{"n_layer": 13, "d_model": 384, "n_head": 2, "n_kv_head": 2, "head_dim": 128, "d_mlp": 1536, "vocab_size": 3865, "activation": "squared_relu", "norm": "layernorm", "norm_place": "pre", "norm_eps": 1e-05, "positions": "rope", "rope_base": 10000.0, "rope_fraction": 0.5, "qk_norm": false, "attn_scale": 0.0884, "bias": "none", "tie_embeddings": false, "parallel_block": false, "init": "uniform", "init_std_qkv": 0.0254, "init_std_o": 0.0311, "init_std_up": 0.0254, "init_std_down": 0.0, "optimizer": "muon_variant", "lr": 0.00123, "lr_mult_o": 4.0, "beta1": 0.95, "lr_head": 0.00507, "grad_clip": 1.0, "warmup_steps": 200, "schedule": "wsd", "decay_fraction": 0.864, "decay_shape": "linear", "final_lr_fraction": 0.0, "batch_tokens": 32768, "seq_len": 512, "doc_mask": true, "z_loss": 0.0001, "train_tokens": 350300000, "steps": 10691, "dataset": "wikipedia_en"}
Each number is 128 + 24 x the weight over its row's rms, rounded and kept within 0 to 255. Layers, rows and columns count from 0. Numbers have three digits each. The size before them is the row's rms in percent of the matrix's.

# layer 5 attention key, 256x384, rms 0.0737, rows 21-127, columns 192-255
116:106140119109127106108124152101124092168120143108146125121147102099092151107121096171118101151180125133136077153113122088135134120120135109143104115121126154168126127150102141160129081086143149
127:114094141126154158144200155095091136144111142096105112123139127134150139163116148134152142143175115134116082163102128097131155091085132146112133129100125149151107142115122117152105113140121061
126:149147091124099132120129161082131122099117139132122126113134064175128134131173158135116133142153123130174130173099116131082135142128187128132113123143136150109141147082139125169132167109139159
136:129122103125130192116128115101165160162130145116090132144148168115147131117135167135154165101141144106158182177093119121100088134109077108095168067113136154155136086128162111080120134108129127
127:110138147122099172130088111094110090129141149169102161148156127076064106156145168131157158121145139112085112118111132104118118151134119132161164184134139113153134135132129118126156160108121133
139:157131125095116107117145098138157159141155152115081129143143129116124100145143108130124161158151107151122111126166147103098130121120100144138113145121133107146138094143122139098131098153151122
130:120107121132137120153107171113103076135100070158081106107102183124132129113138157158104102109129143149125147119094146154120062115124142096151147131105142102112122117151157156117169122109142113
131:119155135128109172114149110097121107104146091147155109093116147162147116111139124119103134128139107135122137099084128123082106156136116158146108108182108128147101127102147122114091132157172131
129:144109151114158153109172115153133149151090144135131124127116120150101149099147132121100137129165111147105116111143151133095123145132109075088124112124096152148114109141109099130119123089111125
128:137130131114108123095101135144154105106150153142150149128104145127098126118132107099093087120091105103137108134128156121114127186175103094146113067152104087115172140165146093132141164100125124
132:159076091135110077102073132145100097116115106147123117104118123162135100154099157092140140168132139112119059139115122123176125098089138123107140125133145152122122091146126146113142114124144162
061:116135110159132144082119139085097101138122127120131117133136105113130137104156130104131143139146148155159177086165130107109160146115104157173125096151156147137134108122106107116074117131143160
056:103127111138133113091108125162142086104107151115110156099151140157102146092145102119131109073119114132129103172119121128144147155100141111129107092161121115174129157115133161161159110130169095
064:137071106118128128122162153174164127104129125122132099117165151100112143115135173125145123098144137106123139173132127132160092131135121138123114136093128100178144125107146125165162105174144098
057:114119109125158144083128113124114123130108146159195160171142172133129129128136144090139142077160091138162166180109167107171112095118081163115151123148113161132132133129133134131107108150149085
060:143159099171118119142107107157176110104116112133112171137177131154122138130126151128096090092162134149104140168123157144123071133139061116165126134092120152104111121131148119150100165143091130
062:125140113138163133169093143125096116121161152108161158095145126140160115148135104127188176133125123151112135128151122129134164136131152135085102102138154086126128108083105166098113078107120138
063:084130150159156129127132133103125136128143149115138103202106136120112122160147116073160119194136158127099175099140103137127148122105140106185150138132131131105118124081122149128099127145165123
067:144159139115140132134135172126174141137123167138110152136128166100079166123163121136138107104100118094119129117105132138143139133110091131097152174092117115137126169177174149133139158141145087
064:143106118154146088142123067096160092097094114149138066152113128133146110112126142107152104099103129151089157149144142124133146097157131158110109149137144165164140119111143153157103101123132157
064:128113180098138149149125133117136124143135141130116138160126150127122108145113084098112098136126143135142135126101090155111152107090096143133164137133133138148143096115139149102141113135156180
061:107073141148191131153126132079096111151086153143138118141126116145135156141141132124134149120174101134130127113102110176084116134134149128175136172175157171122148134134138168147147143149156152
073:125090103112122053120124159106119107131128137158154128158148135161123111118124151129161104130130139130140164139117159113144159115151132137124120140148148129148093122156115146114118135176137101
068:108108100131126078128122136140131141146122117092141127104140127157074126112117125151141149149146125151149104136155132087125129128108132086140076115102120150074127140127076105123090114125106130
066:171110107121145105089117153098118129170154150146123149135183133122107175110097160123101149115153106135097103150130140087130101147098097136118104072113135189140136130154136091154108135131130127
082:148155136145139108155131148122146141156122148134131149147108153092100118105115152114123100098147153173091147129129101116128120123133093147133117139109136125104133126160149141115112135120188084
073:119144140122144100124154118081134135136151132159104094115076123122134081119135157077143126128165141138123138128131099112119169176146144102166133129108109102134133108122113139143103078130183122
083:128111113113179086152112105129115112170138161148137136156135074156170193151150143098078152116134147118140176159096111121120149125101108133115158146148096140087125143135121122079138119135101130
093:142165111116116129130129162117164161090124163117096130088103174128143138135118128166101156133105109131109094131117141126164113149109109123113135123129098139128136123172104106102138104121105128
086:127139141142124138133130063143119167152080204143157175117148129112130110101120174132120097162102143133125126114091128100128189131107117148129169117121069147103129176151107122138133136141110112
102:146119169145093126107140159102131120144111100183148120137122151129148106133117137116113108139119129122130139169123113141118136124110134165112149108121108120116132127129120108145125141125108135
115:125133114109141104124176113126125154167136145118074118144125121133111096111175169137124114095142108105179114139142082108109147125089110121133129168106113151151103153105104081109102159128120125
128:175086153092138160167159127130111114113119142137109134139150115100127168108141130150143165178133123125120116102089134133148115149154140156131168136152085108150110142146123108132144138102143081
131:102158158142128166139087110126098175067099169136123115128135110179128150104152159139137113139146119186145139120129086162147144109097120162128103158100112068128154142136115157101125124102075141
132:103120122068143096138109139139090119094162123117084114115095116156100114171131129115133123150160110148154143128119148139139138139142148147124101103126099122158136128154140121125161114113118146
124:113135134132123131133181124160164135137161131091129128134102179119108170146197119132139162125147116142121110124167166102126147148119120116103156117143127127131099199111127124098117150117078144
124:104150195131099158140133162092074133142097151163139146099147153136109136165095046141159136161126122154129143123131112146152185179148132141100107084121118168135097111073098134133157104114128155
141:122109140156105161112127108151122111059113096111130143129096081063135112128152134120122138124142127129069139120117126145134147196086129146102183119134130138174108109117142154068108098122171117
135:108125131074145115153154097091131154123146136146132098133114141101139111116136090119074103157137108122156136116153137077121114110120146174138120104153110068151138137131120144116097144112145136
127:141122105147134110113136115165149101117103104172159112125153135148131124138116163163137160109103155132118126148130117104114150110105111124132135167121124122127139163161148141110116140075141155
134:094131123152134134106173132136139080187158126127108094136141161183146113152148124123103130139132136099135128127148151170120143187129157114160137131107156133081138165138106104161075154133124138
135:133087167121076106127133098087121103157094149115090138140106128108137156103152120135109121173156126136117117090115108157111170136161125140154110088110142159109125150099125115147134124138149166
131:141135159087173096146125127097086133092114148115132095111136099191109154125099102108137132123139114122101114070131141150126147166167122142153136143138144120124145128108126163114169115149093149
132:154138087149098100140145122166098146159115154103108166121067148091135119133093138085121107117145126117123110103118107129197131096116102094095106111115147097055134123136123107152138130136121100
138:155110123168131105101152138152136090097109141121131130107133166122149129180136117144120131128114146124104105128165116147144127109138089122135151109105096128131142179146120126107144129163155084
134:108122110089124126140110122108101138080131161155162180139155090133147129102153128159116149113156149097114214140157105117128104136122120092131147094129133127155139057111150114081162131097112105
131:149104150127168106100128121119151158134131050147097114158152121171170143093107160133129107116148100136114085092117163129138133127140111121140124114166112154106132148135117162094131130130115119
138:181101137137095097134143132087104153127142105131122127147109116089166093165110156126146155139125122189096119127113138121097150165148126111131108129156114178190122145134120147115121134147125077
134:158127185116125169118134116128102131136176084106103123131115147087141160181115086150144139122132129092131160072155118135142162123138129117106130141142152076143123125113125149156121111118159099
135:155153113113136108131128155121153121114123101117152119119141155132128123131127064138139108143124096148097131166139127121105080105135127152108117101124122136159177167129134124158144121102161146
136:118108117080112131108178143137121084140157160130135130121125154074101153117081140141124094098127119120130155095137127113078130134107142134148105084168055146171115072143113129105156098101180107
129:106119127186154091125160125170123156117061136101152134134128114084165130124088108157164125140117150143108104114111156115132136158100159109129138086106133106088109165098122120117109158154112134
135:127164150138172109170121147136108134124123134113124149143139125073108093127138143142107090145101137099145156091114164184125108114106125116113159098105152119113139129112107111111139159140150170
132:110168125094139146109132090134102122144091161119152111178081124073136121154102105147135120093153141138143088177127126106127131138126106090088139133128108177111135166098094140106125127116107090
133:133181150077153125144128079152143143143141115105106103116116135137114091099088098143151165085085062107091136127118130126128113144167140129089130135146126126132101157123114115158134115144095187
135:141106097162136122140129154133131113134083094162152113107122111115108156080128125140118124135163123179141096109130138111138127169094133117148125142124120142095125150100145132123116098095163157
130:123130097152137113135078142152137104148135164111112127131105104132145213156136147166109111146126109120162088119193151101140131130141144152102170120130099154117140139142125145146139110108136151
135:121126088133135122155094138127127171134135101104144142111137110095113135146097112143107118174058119104128103128177169160096145150147121096128128106124150118103114163108145136135128093131142097
133:085095137150131105114105115168141082105046182153112124141117141136103136159101132101081116134144087144081149139109142144163149128151102096136110166157135123198126176115088162119161111117113132
133:144079137107094139147115125121111154123173104139089157115123107137094117158078161111125131132067115160093157172168103087130123106083166141112132140111141118103122164075140089108111096121126147
129:140135138125138163128094120133156113143141089110134104110140146147072160171074138127095133131142122107165155132126146094116117132156084118134119121156059140141120161111113099138135052150143113
140:124137106190095100122115151110106137125138087133139160135125123149122203143123114139129097144161138157158092102124115102162100098086141116131100145134131149163110111159123147137126097111099089
135:100163137138164110131124134091118096126174106149127132120129102153146110177135132099130120138109111139142106151102141145128149122144145108121120092168109144066144128141175110087165170127188077
137:130168129156155121111147121080116140132131118137139110113111142137112148131115131119129127141161133147146111147123131119105133125100090128126099129095112136084141147130131179096161119115142150
137:127124117079139149106144094104132096109138118170101099103114094127144102092138147125140139155164127151131103164182136121110149101120097130136107124110123067127113159155135142139128112135103130
132:138147094142149107127120151105135129108086148151101142122093110153132122106131083146082113173101134133153129162108137156105111123109138112139172155135125108110131137124142098156143134123152115
128:130130106088119095131154129128073132155105113158115125147089121139131115087140174115125113116145132130126098139162135159096077117143154138152116081105179088160096126112151136124092126112117107
131:145145132137110126113107113130130163146089131115116130103120143151147109122156095141170128106117136121137084129118141156158101138175159145113145094076109173179135127190114102121118126165118174
131:170129096107148072136104135107146136152105150102172135124168122109162153111140137151107116132156118113131124142155123121115134124139154156127118121172136153091110146171121117138164106156121124
131:147117127137132142143103112095155124116140133155096122158159118119149108112168106151150133119106128101121151167131140132119151107164165100122093147156147163130187142134159143114109126127156146
127:115097080138106121135118093123162103117130136067109128157127137081084135120160138168094149091107124124115116139112127094149131163126114123152126142096116143097127131150117157161085130130156120
132:112116063119125112075110136169136163121130142136099151118117142112098161123115126129112097111125121137137150111158077155153101124121136151129159115163155049090120125103097134114153107145145179
140:134154104163143108172143116109115149158077148101088117125147130157150143138077118101144112116143111145106172122118126099124106086126139131162134097137134084077134128110123135165121107139133140
134:119110129143114081144161091139130106139134109111130143144145146177112090125152087142132132114135136166113154131125139124168140105100122135135116141121135129151116148134139138134146115147136113
135:114118067102109138121165113093091149149177097136125152133120133156125163133108135101114088141111169125086123093129202121119128114131161131136133167128156124081152132103126163140116142144113123
133:112118131101145099094150131082124136127113153146136090139160110137113107122126175140131121152084104103130164141142129136114134100098138108164154132142151124140094136131116150135136143125108129
134:109111125091108133132106141126092106102192135145107115110127119079112122087137106108107179107077100158147129131101097178147144118119113115126098141136129132162149148130124099159122113150110143
135:125119143106152132136077123139138147115115144119150124158152127127124105137111088144132123114103139112140147101123150123076138153068127126148133136126088193150152154144150148135113111112158130
131:160142121098105105069115158103101105151099110136120132131169129146158161145149156202116148102122131152120110137117100094087117124134139128131104121103125140128154150124102113100131094154104140
126:086100126128124111117150138117157199113089172114117111123118084105143114147094131121146111126125123108162123114134104164138099136123160139110150131146134123122152112103091131139127106127145146
128:167136097183148148116144114121169168134147136127086063192138141064168155103130099112148141129129138143101127138116130121151086083152132109148077128123165140109105149127105107144119106097107129
137:161128134170133134129157152122113114099111111111159149097113133074108101111119214081100139160072120146134139128138104121130161138113168113154080142149150149134169094133123141117120107118105113
135:126147124164144107155141133149141115132123093154137164123135122131117103069157104113125102115122136140126084103151157164123100158155133103154086108150142123140153115087169128117116093128091151
140:158139096113119136129132149135079118097131113138145124170167132115085156153110148127112096164113131160122120121133161125114149140152149123150161137125141070100104145144152128140148116153131164
136:131102117090142112172132097129120122152125108113107113144115129086148165127076167128107173120090129139129148131118162189112146123144089130144086117128105172104140084041118091132130147122172124
139:121114130123135113153130143153144098099102167140151120165135158144083124106161085127138144084147179117127145139173123100150100188136120181109084116144105143145130069101145142117124145133145118
128:127091118131105110117134135137093142108109111162115164133129118148101127145130092107158124136158104156125105136129138134137119144115162174119131138092127146163135117145151163086159121112092167
123:126092143132149151125159128147124130114169128158182114135155148114095089094119181127138099120109123144141099148182127099136106099170121158110130119119134103147132162124100141133159121105179095
132:105118112133118183125157104102128134100132117149110079158111097152170148125156133159086092108116098105100111090168121154124128162087115097125133152141126131107131106120081153134154094130134141
143:141131122129145126145149150091129126112117142146115124077100127123169142153133121147104139075104096136146164128154125151124103147104131141144098134124160124072152147183143136136164103116111114
123:131126147144157151113108118133108147084149103128120125144145128113106128098113146070114122098165136136119096148151134164111141115125131133119134117101109151088119143088164135160122154146139185
128:128141170109141121137112149151141158151085162087114120112081153099094105131150143176115105086083074104127100122149126099124109107129169106130128108106136088065115114102097133121117119132104104
138:156113111118127107099161153095167128109116136171123125172153153127135097162118123099176126154129157139111156137108121118154128135109154131111115112102132154155082162111140096101134163129148102
138:107146092130122111118116138141103153129126172164141103113125132172113140166142097125153155109102144109117143148130153143133128121117084141166157103161117151097120137127121106128140128106156181
131:131135158147122112088143112118128168107139148109138112107121098125134106114178096145126110122138092120116158126136148116188119166102094139174107114145138155134133085109136158192136133136114141
139:107108131102080131138120113173120133151126113129116114148166185139128179128201105116131124140078130117178113132071143164130127140174144061112095118104129102111132160154141181095127117150136076
129:105141116163145157142157156114105120141109143144070158124140107091152160131162150077136147145135136132086129122130074126098151089167166143124114124116119154120127110129111136130138118111134164
138:131123129122147107116195174118099112144100102114143101131135139109125125150196109110162117116123143131175135136160158108074157095145108151127174139130156147089111180137134143122139123108102130
137:139122097163137116079112106145125116127095154113194169117134099170147194115135106140140124100110147110111082109125143112136143125116156124136122080168124155104118141104146098126095150097126168
132:116138073178152139134124113158156141140115114103137097113158124154125142070105108119113096163123124104148157116112115129128149168128139138149093171116111131140128185162147105108131134106098182
129:124110132095108178144128132136137149144144138164136152130133119138127072097108094175087154128110125101151111150095156115134137127142105131168105131116108165068130106113143107130112151143143152
137:153130144127122055109115143125099073085151112124134134102114135126155166130154075126090125099118138091103167125145096126131103118136126105134181107148132084115098127196134132129105155130101172
138:111152111120072121090146132142099127145076132118141146131160115159113127111105161123150123131091126147085141133104165135075122136115153123113126127164110090115145137133106139105128170127127155
134:137134108066140104139100111102118147129144135123140128155148168113155160097133126117125111094115121111146158123153130139106143169127170113121130159161131098124150119152152100114136100135156141
136:159144163093147140140110145143112147191148153136128147120150129137109108139151115159125085173102114123166128126114172126150131128157123143105177110131126100136143130137160095167145128114165131
138:100156151127092142089109090141101122121175151081097120122129159106123114135159186122121105139195129112104173149130108113151125146126135138122109117132108144102125169135117155144145129126125156
131:126108108143085186124121145127115162176158131123157067115112113161141191106114139147151088117116151154099127145160143136117159097152118099122155126138118098126105141124126147091092109116142138
# layer 5 attention query, 256x384, rms 0.0719, rows 22-127, columns 192-255
126:159160126122097139151075135141109101156111127143142107164135125140130134136130192134087137100163129161150124082101138146123075151102125101158087114096112077117160121140080112179129123119143089
128:174140134124119108103134132134150152138150159108108119140136115128098153158148107124106108117149130129168157120146125148150111120107123121087153099137123125095136107123163171156100138091138159
136:102182121154141125125113111093106141156177106133087114143162111163135132156155119121133132118135115134136134089137141130131142150106120138120151110112096125100063141151131138084116111151119137
125:133162117149118149092139115165140123102104142107087113121113156120189128110122150151119171135140170070152096132121090131118165120091135112140158162149123103104140106128154121109146125103135126
139:182123141103131120139116111139136089128156150114181139170132126098099126162099101123122147111135105110115136108171102124154122098098110110180127092135117146174136133140155087124126108119135136
128:100135103135137084143101127086101151141102082100158111090135096124159139107162138150126145135120140113133140205120156121117190152123124126135166147097152155157147117105109107142121107098123122
130:114130130128135137112110143090122117135166126145149124128122151155099123122146167140142132143087149178129093117078104136118130158172124106099120117143140134138115124105139139148160085110127105
130:146104129138090134115148138126130130125107123162095143152149130155137113159117131123153130132096103164092137081100146149136145095100129152098085081119083106144087127158102144137133121087117174
129:117143065107145138159122106145156149108122157130096124158127142131112137162164108130087147159126118113155126104148137102129144140177136123128169137076133142134118128103129122155152098115127179
129:128121126134131129154123104138155127087137119099157113169092152118093112109126197145124114142119074103143142116094126148100156127152164147107110107135112118133122128141124136151120073118088128
058:126142115124112145131152117129138155085147117146094139101127093110147095114086144079129150138133155140143100132147131101123143117141148121133146091154142094149108164124104104142109153114082164
064:160129139109128119142178145145143158090123123124120114104130135132146149184122143105050108176139096145129126052148158121121108115124120153122125152116155127126097137122151101118141160129107129
056:128173137138120176148160137104149116135137127116144171128080077116116103114138134116151154138132099095127146170149104143110163097097112108115130122143112145112075147154135127076128106100123136
065:183127149129112132147142120139126139152109125189126141104112094140145114162133133140159119201114099083128125130137094118104120127143119129139106089141139106148112123106160142138137144064142100
057:113104161130136121140146113097074130160137190165143074171076138100112114105100123132117137114066087100103121118090130125132177145086146153117141163159118120118100099113118159169122113143166122
066:145120170119126118124134101155164110127124136133109112120157121116167113119127140154159105124167131122153161155166113139138131109140088119161095151125097084095122108138146130144109134105124101
067:123127131123127120127174117110083153145128140149119129125108124124120083108152105127087109125153139161154062135126126126125129119156139111138126113157107157189183098151125130156116158117148110
071:103118114112114090154134165115095166124133146125188122111130134126140096137086135078111142121126129132099144128136121119116127116117157136163106114147086173152133131124122133108120063127056151
072:171126112104142151125100143140094102127117127133131139073125136147143104146101121119150125167113110105150151095117115156162137097168116175158116114148170120135136126138099107100144149115120089
065:113131137120112130166133130119088161158070104118138148154171094102101140106094126104128138085171132119109119133134131096139119145121064100134135139190136122132138152141132116116104147123145123
059:101150144111147143143139132099172168099118120135142153174158097099146143085125114139102144102174117140141157167138136093133131145131083128133151144159149091125125130142084132141098125128130158
067:111208152150109132101155097130144136095130166143108080130077130106139158137167118122103161130117155125124111072090126073161091130095097134144115127125129137101113123111102090109128118099109106
077:144123104169169143095121131161139111099170165159134129110126140124125175160146119165159128152125131107150165086107138170117127110154108137132154130087185106127121137131117089123147120118144113
072:123126149131125152147110075129106147102156150102139138135112115191147149101137119166126172149096110098142151116126108075104107113121137142118129162125121128077101155109099079135154118138109154
088:082117112150139131116146142122137136150133134134136134173094128105105140081133086061123124090177148152093107143091107102088139160109112110175155130130081119150162117131133152129126116151127140
076:152142155143130142094102146140116105121114110128118135144138170114093143144165101127167117121123145127145102107154116172113139108161160099121115149129106106150134094163140125125119131121142118
083:126124078128143125076138088180144097122121114132087113101126164168147113127123123132109111152086148124130139076174148130107128096099124147110126162169109144155093184123124084137149122135134157
071:178123135123124154125129163129120147157153121133129075124142110110144136177077134120143133089100180121143118135129151108115122098109136146105116137131137111151105154107099115126167096136083145
100:137106111126151099106137148125124113146119122137148106154135110134113164116192144113200122111114172157128144157142131179141132136142120123095153153111111079141126095162142155115147111140146109
102:117150127130144144125142145122152128101139117126147135111103132114086127087160122158148080144118124121121120135153171159181131102130175126095157152124132114110148102133138110103119122108141150
104:123143096150126167165142094124037107126096169130125097107146143166137113152098124076095094099131107131092117124147145145104152090056118171108106099135121160146101124156110155109096167131126121
120:197072206107134095102139159126129112137133103106129138143136147101147144159105134120143150080113124121135103121106118138093153099136138117166147132114140145136110122097150110124159118152112122
123:118137094104112140153126127131132170110144175119130127152178112108121199139121098081111100110168126109103145144094115177133139157116124105143154118115148102123132131124151149115126158175135128
127:105110115089157116125153120131100146137106130125148126149085131121128126136146143112172111125115105122114176137082126136111067126088112113155150139103095137154095130138175181168096100120119168
123:153147197143155141150153130158177122172140124102141143077113147145128132112138118134121186144115125093138097119130146137111149150122133106103108122108110139155067127113166145141130121134113097
123:174115179134140115168103133117095141137134135129129126120109126129121131115094123139119115131174132134108119140123088109142071157111131092159134095141159143112146160120110095152136149105153102
134:142115133150124115142143136135140152123117095148142166187166099126124129122125137123131102129087097118113118131109136144172153122096087148106151101180110141079112133123140126146133067085152126
132:081125109074124110094094098115132124128135145150141112138127115122119105106133136099128098137120125136136089104111134140133167131133128104115126108120119143140183120116127175151127107158126150
125:131123136112209131187155184110124125163108119092115146152125163129148114093127127142124106123098163113167130116128152154100166121126119160185118123134144131109154134143145152128149103128127125
132:134135096148152137146113132109116110120139082141123116109113109136132126170108098157119132156129154139169085175118127133145059138132165147153156093147153116147148150120095118128096122134168100
137:108127150117136113154119111095157157124103119165137114132118147128156167114128121124165123113100140132149139140096133106141103111161130120145143155127140129141126123143152112156139147163153110
128:165127105118134141166109189098165128129186146110114117158137106166135133127142135085142077123173134119138086088146127115138121108121098143113098166079134098110129190116094119115090130142122118
129:136091148101134145153146095130125138113103146134116082119100166142104132150155120115096135144153127152126129136139109126100146114132122111137127158123110115125133120138075142156113088090135123
131:144103131100128120137169164108121125090102117093184130160107180095126158189129113150117120126116165128107155138127110121099141122109113139161097135121162127166149123125126118126139135165104129
132:161108135143134156141099131139163122128142118128144103166122093161104121099078161172125147160159133149140114150117132124155142116130117141078126090144150102144145143119143139142127117103099146
131:114118112122106127119150160159130128103125138141138098146108113171149159090170107141167127126135142134159117112172133151132146158114139188143129079158121119180112145132120123134139156105149114
135:128146106103145111151146199121146126136117130089111135144116122133130110107175125132158127149087104145135124094082119091134092124096126174139140111113135118123131111128125121110096108122127125
130:127119134131120131132143104126083085138154117159155058096109105149143143083093122139156127092147112117151122141142145108136085181108122126163132156148164145152129124121152134143129129118125105
137:126154110168190113139126155108100085130133094105112155078108125117119130089163147168127166129122104158134108136110128137094174130155129134123155134081154116126152157154123101155104121109112132
137:124135084155105118154155110165137143122127095115098061126146155131100108126126146155124125120118083149138118151141087139115122134112134156118107156114123150177067124130138113113084059121151134
128:121116086123093138074125071139104164204147145132161106106159111151110118107118161139084157114119119153141092065119106132099095116127109121109118148113163150110111114127134161131130164111167133
131:117131112087173155104102123109165135135172148123136162165153123079149144086153116125126138115096147090171124150149147128086103068125151115096134110163072147106141116108140122122094131103146137
130:130130149108107114077133106107134153148109152160155111110152138139087129126132087126153121104096152105105096127146121145126152131124130156103127155128113141125119136111100143136090138166126103
131:110157146091140117203122087085128101120131178128110084083133138118115137111110170082132135132127159134129105130127163131160150116120110096139118159147138173137102100134074122104108122115106093
133:158151083197152162100144130129125156190114076139141139159104138136127155088118116129123143144119133158132137123157121144147146043126101129074131140147169110123096113137098146169160083147186097
127:139136126113111133136098110117161145130071167176146107117112121126118118155120143166149128126106148137121172103137164104129097122160112126106131126096129134156103137150155195170146151165138126
132:137098173144115108171092086146156119131114135138152159139123165151135100125100093154146111129164145129122170128121141165112130120145129129103151151121137076136167142138146167153143086071109135
130:140151159125093164108104125146122099136091128158148128136098133172145096121185117158144109144130094137094151117123093139142134193122130095105135131207152144117141168133116161139171120127154178
133:139160134121151105154105110137106113135075102104131143117118134098131124133166156148129144115109150119114124143143107088130112099131091078083134155123084120121134121137146119117149140091123097
127:123153129144125133087140140158131157145122128096170089132163111125136194146103120125143166103106154100121152144150175103124130109159166085142086103114149131150115162102100135143130100159122101
137:122162140124107143105097140094170140127100104073115142111152112120102139122138182143166119099124109126135158086140113081163119125134103169162147177148135161076151133096145184091134109124134118
132:134112115116121118116117133133112136128137101107181146162121087103133081134190116165119144140113149089135135139148133120130157151148113074227123081114106099083099134137096118139113125113124101
133:170201159129131117133149135136113111111155141139129110159089129132121104090132107110118139141127132166102143179135109129110135133117160107148160149117116098148118131125124093148143110144149143
137:123142163124126128095133142164171134136107112136104176117121120109150126106150119099116144149113148132113122118137118105077143125116128140175113126119105154106089123126135132166144107143143139
133:130119154142131112126096094114174130148169126070131123128108114127080092155129118103113162127151132101137089124149118144145175095135126109104110154162156135096121145104108156099126131183159132
129:108122141146158091128134100112142112161128129145119199088157111086160109101125130054116112149161190132118113132120114159130113137150116171176163113135124122124095149121059138143136146124146106
132:125124109101093105097153125118076143074119159133137132181123117107088181153159161138153101122168112130139124120126096139140131119133099125154142112174122131155130135130162104145121127127150133
131:113134122143125108156091057104153153147152105160148066153129127127147140178120136152151081175137098089128128144113093122153114117154071168116086127088101097132131084116105126135131116104111171
130:175104121124152094087111126159113131133140140105129106106132092136155151119137139123139113141104116119155102118105112156153158101167119132127104107136133165137156120105069114133126134145152135
125:114159129139125135138158111118104101135112102126140137149130105121083111104134100136067146109129134153140136136139123127091135141139132112087122170141135147146125151165132127158117127149115115
131:118129160145129113128106103136136128110100095120109153144113131133116117142113107112155115111092119128096155117136135127115133071164131141103121104143152142153138158146170124119114118140118115
136:130138155129169096186128106083148159149115145137076137121115122144109113136155114118144114088172165179135164119146168130170086111144138153112102128101193142129120109111103102127138112122102115
133:108146123135143109086161130145106171120126142150129136121098127139155126126126120126131124113096181141163143150140108151144081152154117136118114150146089125138125129103091137148137132146139132
135:164159100106051129123125148147148123149114116104099111156097129142148104128125116163124135134123096117102123109155115120091115076146160153130114157186096097137099092115098136139128125125145103
128:115132136149187151139104182116187152129134094105132145164150130105102117119128124125106106133122106137096119097170094133106122166127105133111155120134142135154081118137088134126122121114116130
135:109102126124139136151140081119123117155137142091102148106142166132163146113117100115113090134138128101116148080161101114157132158128120075100140145113130168150093142089144172125097115119133124
130:108152110088124122127154121154118139125117130120135156155118113132107107116162152107191131108119117160096090147127115123143089120124094127170148171127109151148168092137124110148157145182128128
131:135149162130118154134148136116135135107136103136093082103142112124104148179147170129135120126098109115088161151129183149126100137122147144120113141073128134177154141119157130118150152108104126
121:105101120134095144143163110123126117097145107146111132162140154104123152139139143153095141118148128193110154109141132107103088116098149133073163167115118136118150129120131126130132155145163086
127:124093124140137125122142141123112137130121114142096117143136120110147112113121130126126117110130125117141169150160115090111070141131151099135149130161132127088127090131111143144113162116102128
134:118131098139119113102134146153150112108141089113083183109162141124139117139128136136126112135129150114134114096148124130100126131131121159129113165105127113120131105107163139127111151104110108
133:083129115100120157134146157136136121142143133131128127123162119121160096050112094111151180132124124152172080160111160099142122098118114133108105130118164127114159107135138139082159134105090142
141:140120069151120128137127098102094106095146093111144157107124131101125141130145112115107131115090123128111137173105137104077149096123142123148136126116105118102132129121157154118162131083113095
132:080112147134088112154134130128123090140121145170107174177111135105106142114147181126113087125116158134175112161118139139111137147114104130136114121156173149133086138098113102139104146141115109
135:111129097148134125126114100152146123134120156158107170118118121124122116130149151139161138118124131104115108153136128109116113132104076127114141166070137140146132073127103084097105122094131112
127:139116150102120129121112120124123106124097114138170191172133163155105103150125137111160153135115096127095097078103154166123149109142109076084159130107140111134137146144108130154092124144150142
125:126115111123137115113144141164143154136098102135108149103100154092096121101115146122131146096119123093115129166157150169143143100149123134108123091083170097158137151114129138127104120081111123
130:151131121143107127174127134150121122111146136145174110128109071128096108148125129126132121135149106098098100107070088143133129100089151183109130156153133089131152142123093143150157113178153108
139:106129138124100118163101144137106091137141146122116135122122123134115145165167110151094106146149106131118132084143137138125088123145094111091125122140127157168108154123115111168111137153118122
122:123135139116095110157112121174143118106142150143152156163141130103142169092137090103121150103143127094132150146144157101103104120121132118133155135157120106148150125131074152122141105162121109
131:160177127145120150128149128132109118111132118164104124065138150100090135125103135143162105132093125101147157129090105129170064131109158130103139067104108097146138111104068158080163128160152109
136:158127122139114155118092091083132116120140108130101140146127113095148132120187108122156129107100118176139152101143162122154117133104112134128141124094111129104140127142125124125142108099115148
138:132118130143112154140133119141127171170117163121123137140116110119141128115088126133130129145159120120147131177121126121097134120132153084146132101122148158120095134100134146137091142170149133
132:129106161142142151121127180131137122126169149084101125139117098135152099147127138095147149117156111134119142150120138148117126130136087151119072140153127127130114110141158139093140107112123141
139:155151124133087115094140109147092136124081140124144155142136105147118127140124168103159143115085120127125138107107123109101102110141154133172141134130131175152148146124212136154086094110093101
129:118106156118104101124141117111166099118133125105110109088145125089129109138154116164119143104083156120164095136137129126110141083111145111155087125158159115139142118153133128198139107149135137
135:158098126102113122134105125168138083117151137137083103075072155141139118123165139149133127093133121120093172132135166089069130124110167190142133145121131131119094165091118103178137122143128086
133:141097133167120171113116141161112156183144147140144147102119165133135161169108108143163147130117062145128143098125099109129187077160131085126120101160102105109098119146175100155118151118103118
128:100138103147093132154129115134165124103117116139165145126106118137120143149098086109125136132144083136158161105119103086133116126121151130143149155143186141130147152112157122098126108201126141
129:147081087045119150146124147149109137148168164138126176170115100123107129164145092121050124092114123092142095097124107122174146118103113138132115109154123154145136160101137117117127186127115102
135:097164160116123147120156107127126091089154131133144110121114098136150164112100171154138150126132145068129131135166074114126123106156136135156147081171151189105126130090093133137136112123095133
138:146135123131124155138128115102153127117133085126107176128131109131148125088104111108086126124090085089142134114186090142139144156111122133114144098167107166120110142162099140104170094113142147
131:111138141138134149133110120127100082144111140094172127112119128136166131132151106127129121114126126117178123165150140076119121103143118149088138138134161107141120089122130146153126115106090167
132:121135123108168127098119115127091133123137138127101143101075081165146106100123106121123127177121125117134150095111175134132119112165096083127139151111117156117098119127177124162174148082157131
135:130181110136083166102108129128128124138111137118109147104100129123126099148099130154129074116140124125152137139117111138136127115094162156150141134143116137138150092148105139132127134102126084
130:147136110124115107132136120101125155125159098110145129074163099098107150148132152102118145129097180128105102150107112118146136083107071100119146138107134111172119106109155152110123096122173156
# layer 5 attention value, 256x384, rms 0.0618, rows 0, columns 192-255
110:075179120134120144118141128075138132137122141093167152117147121126126110135159125110126148136104082116105153117101121126099150100139163119164130150162098136113166103126128158142169069151169150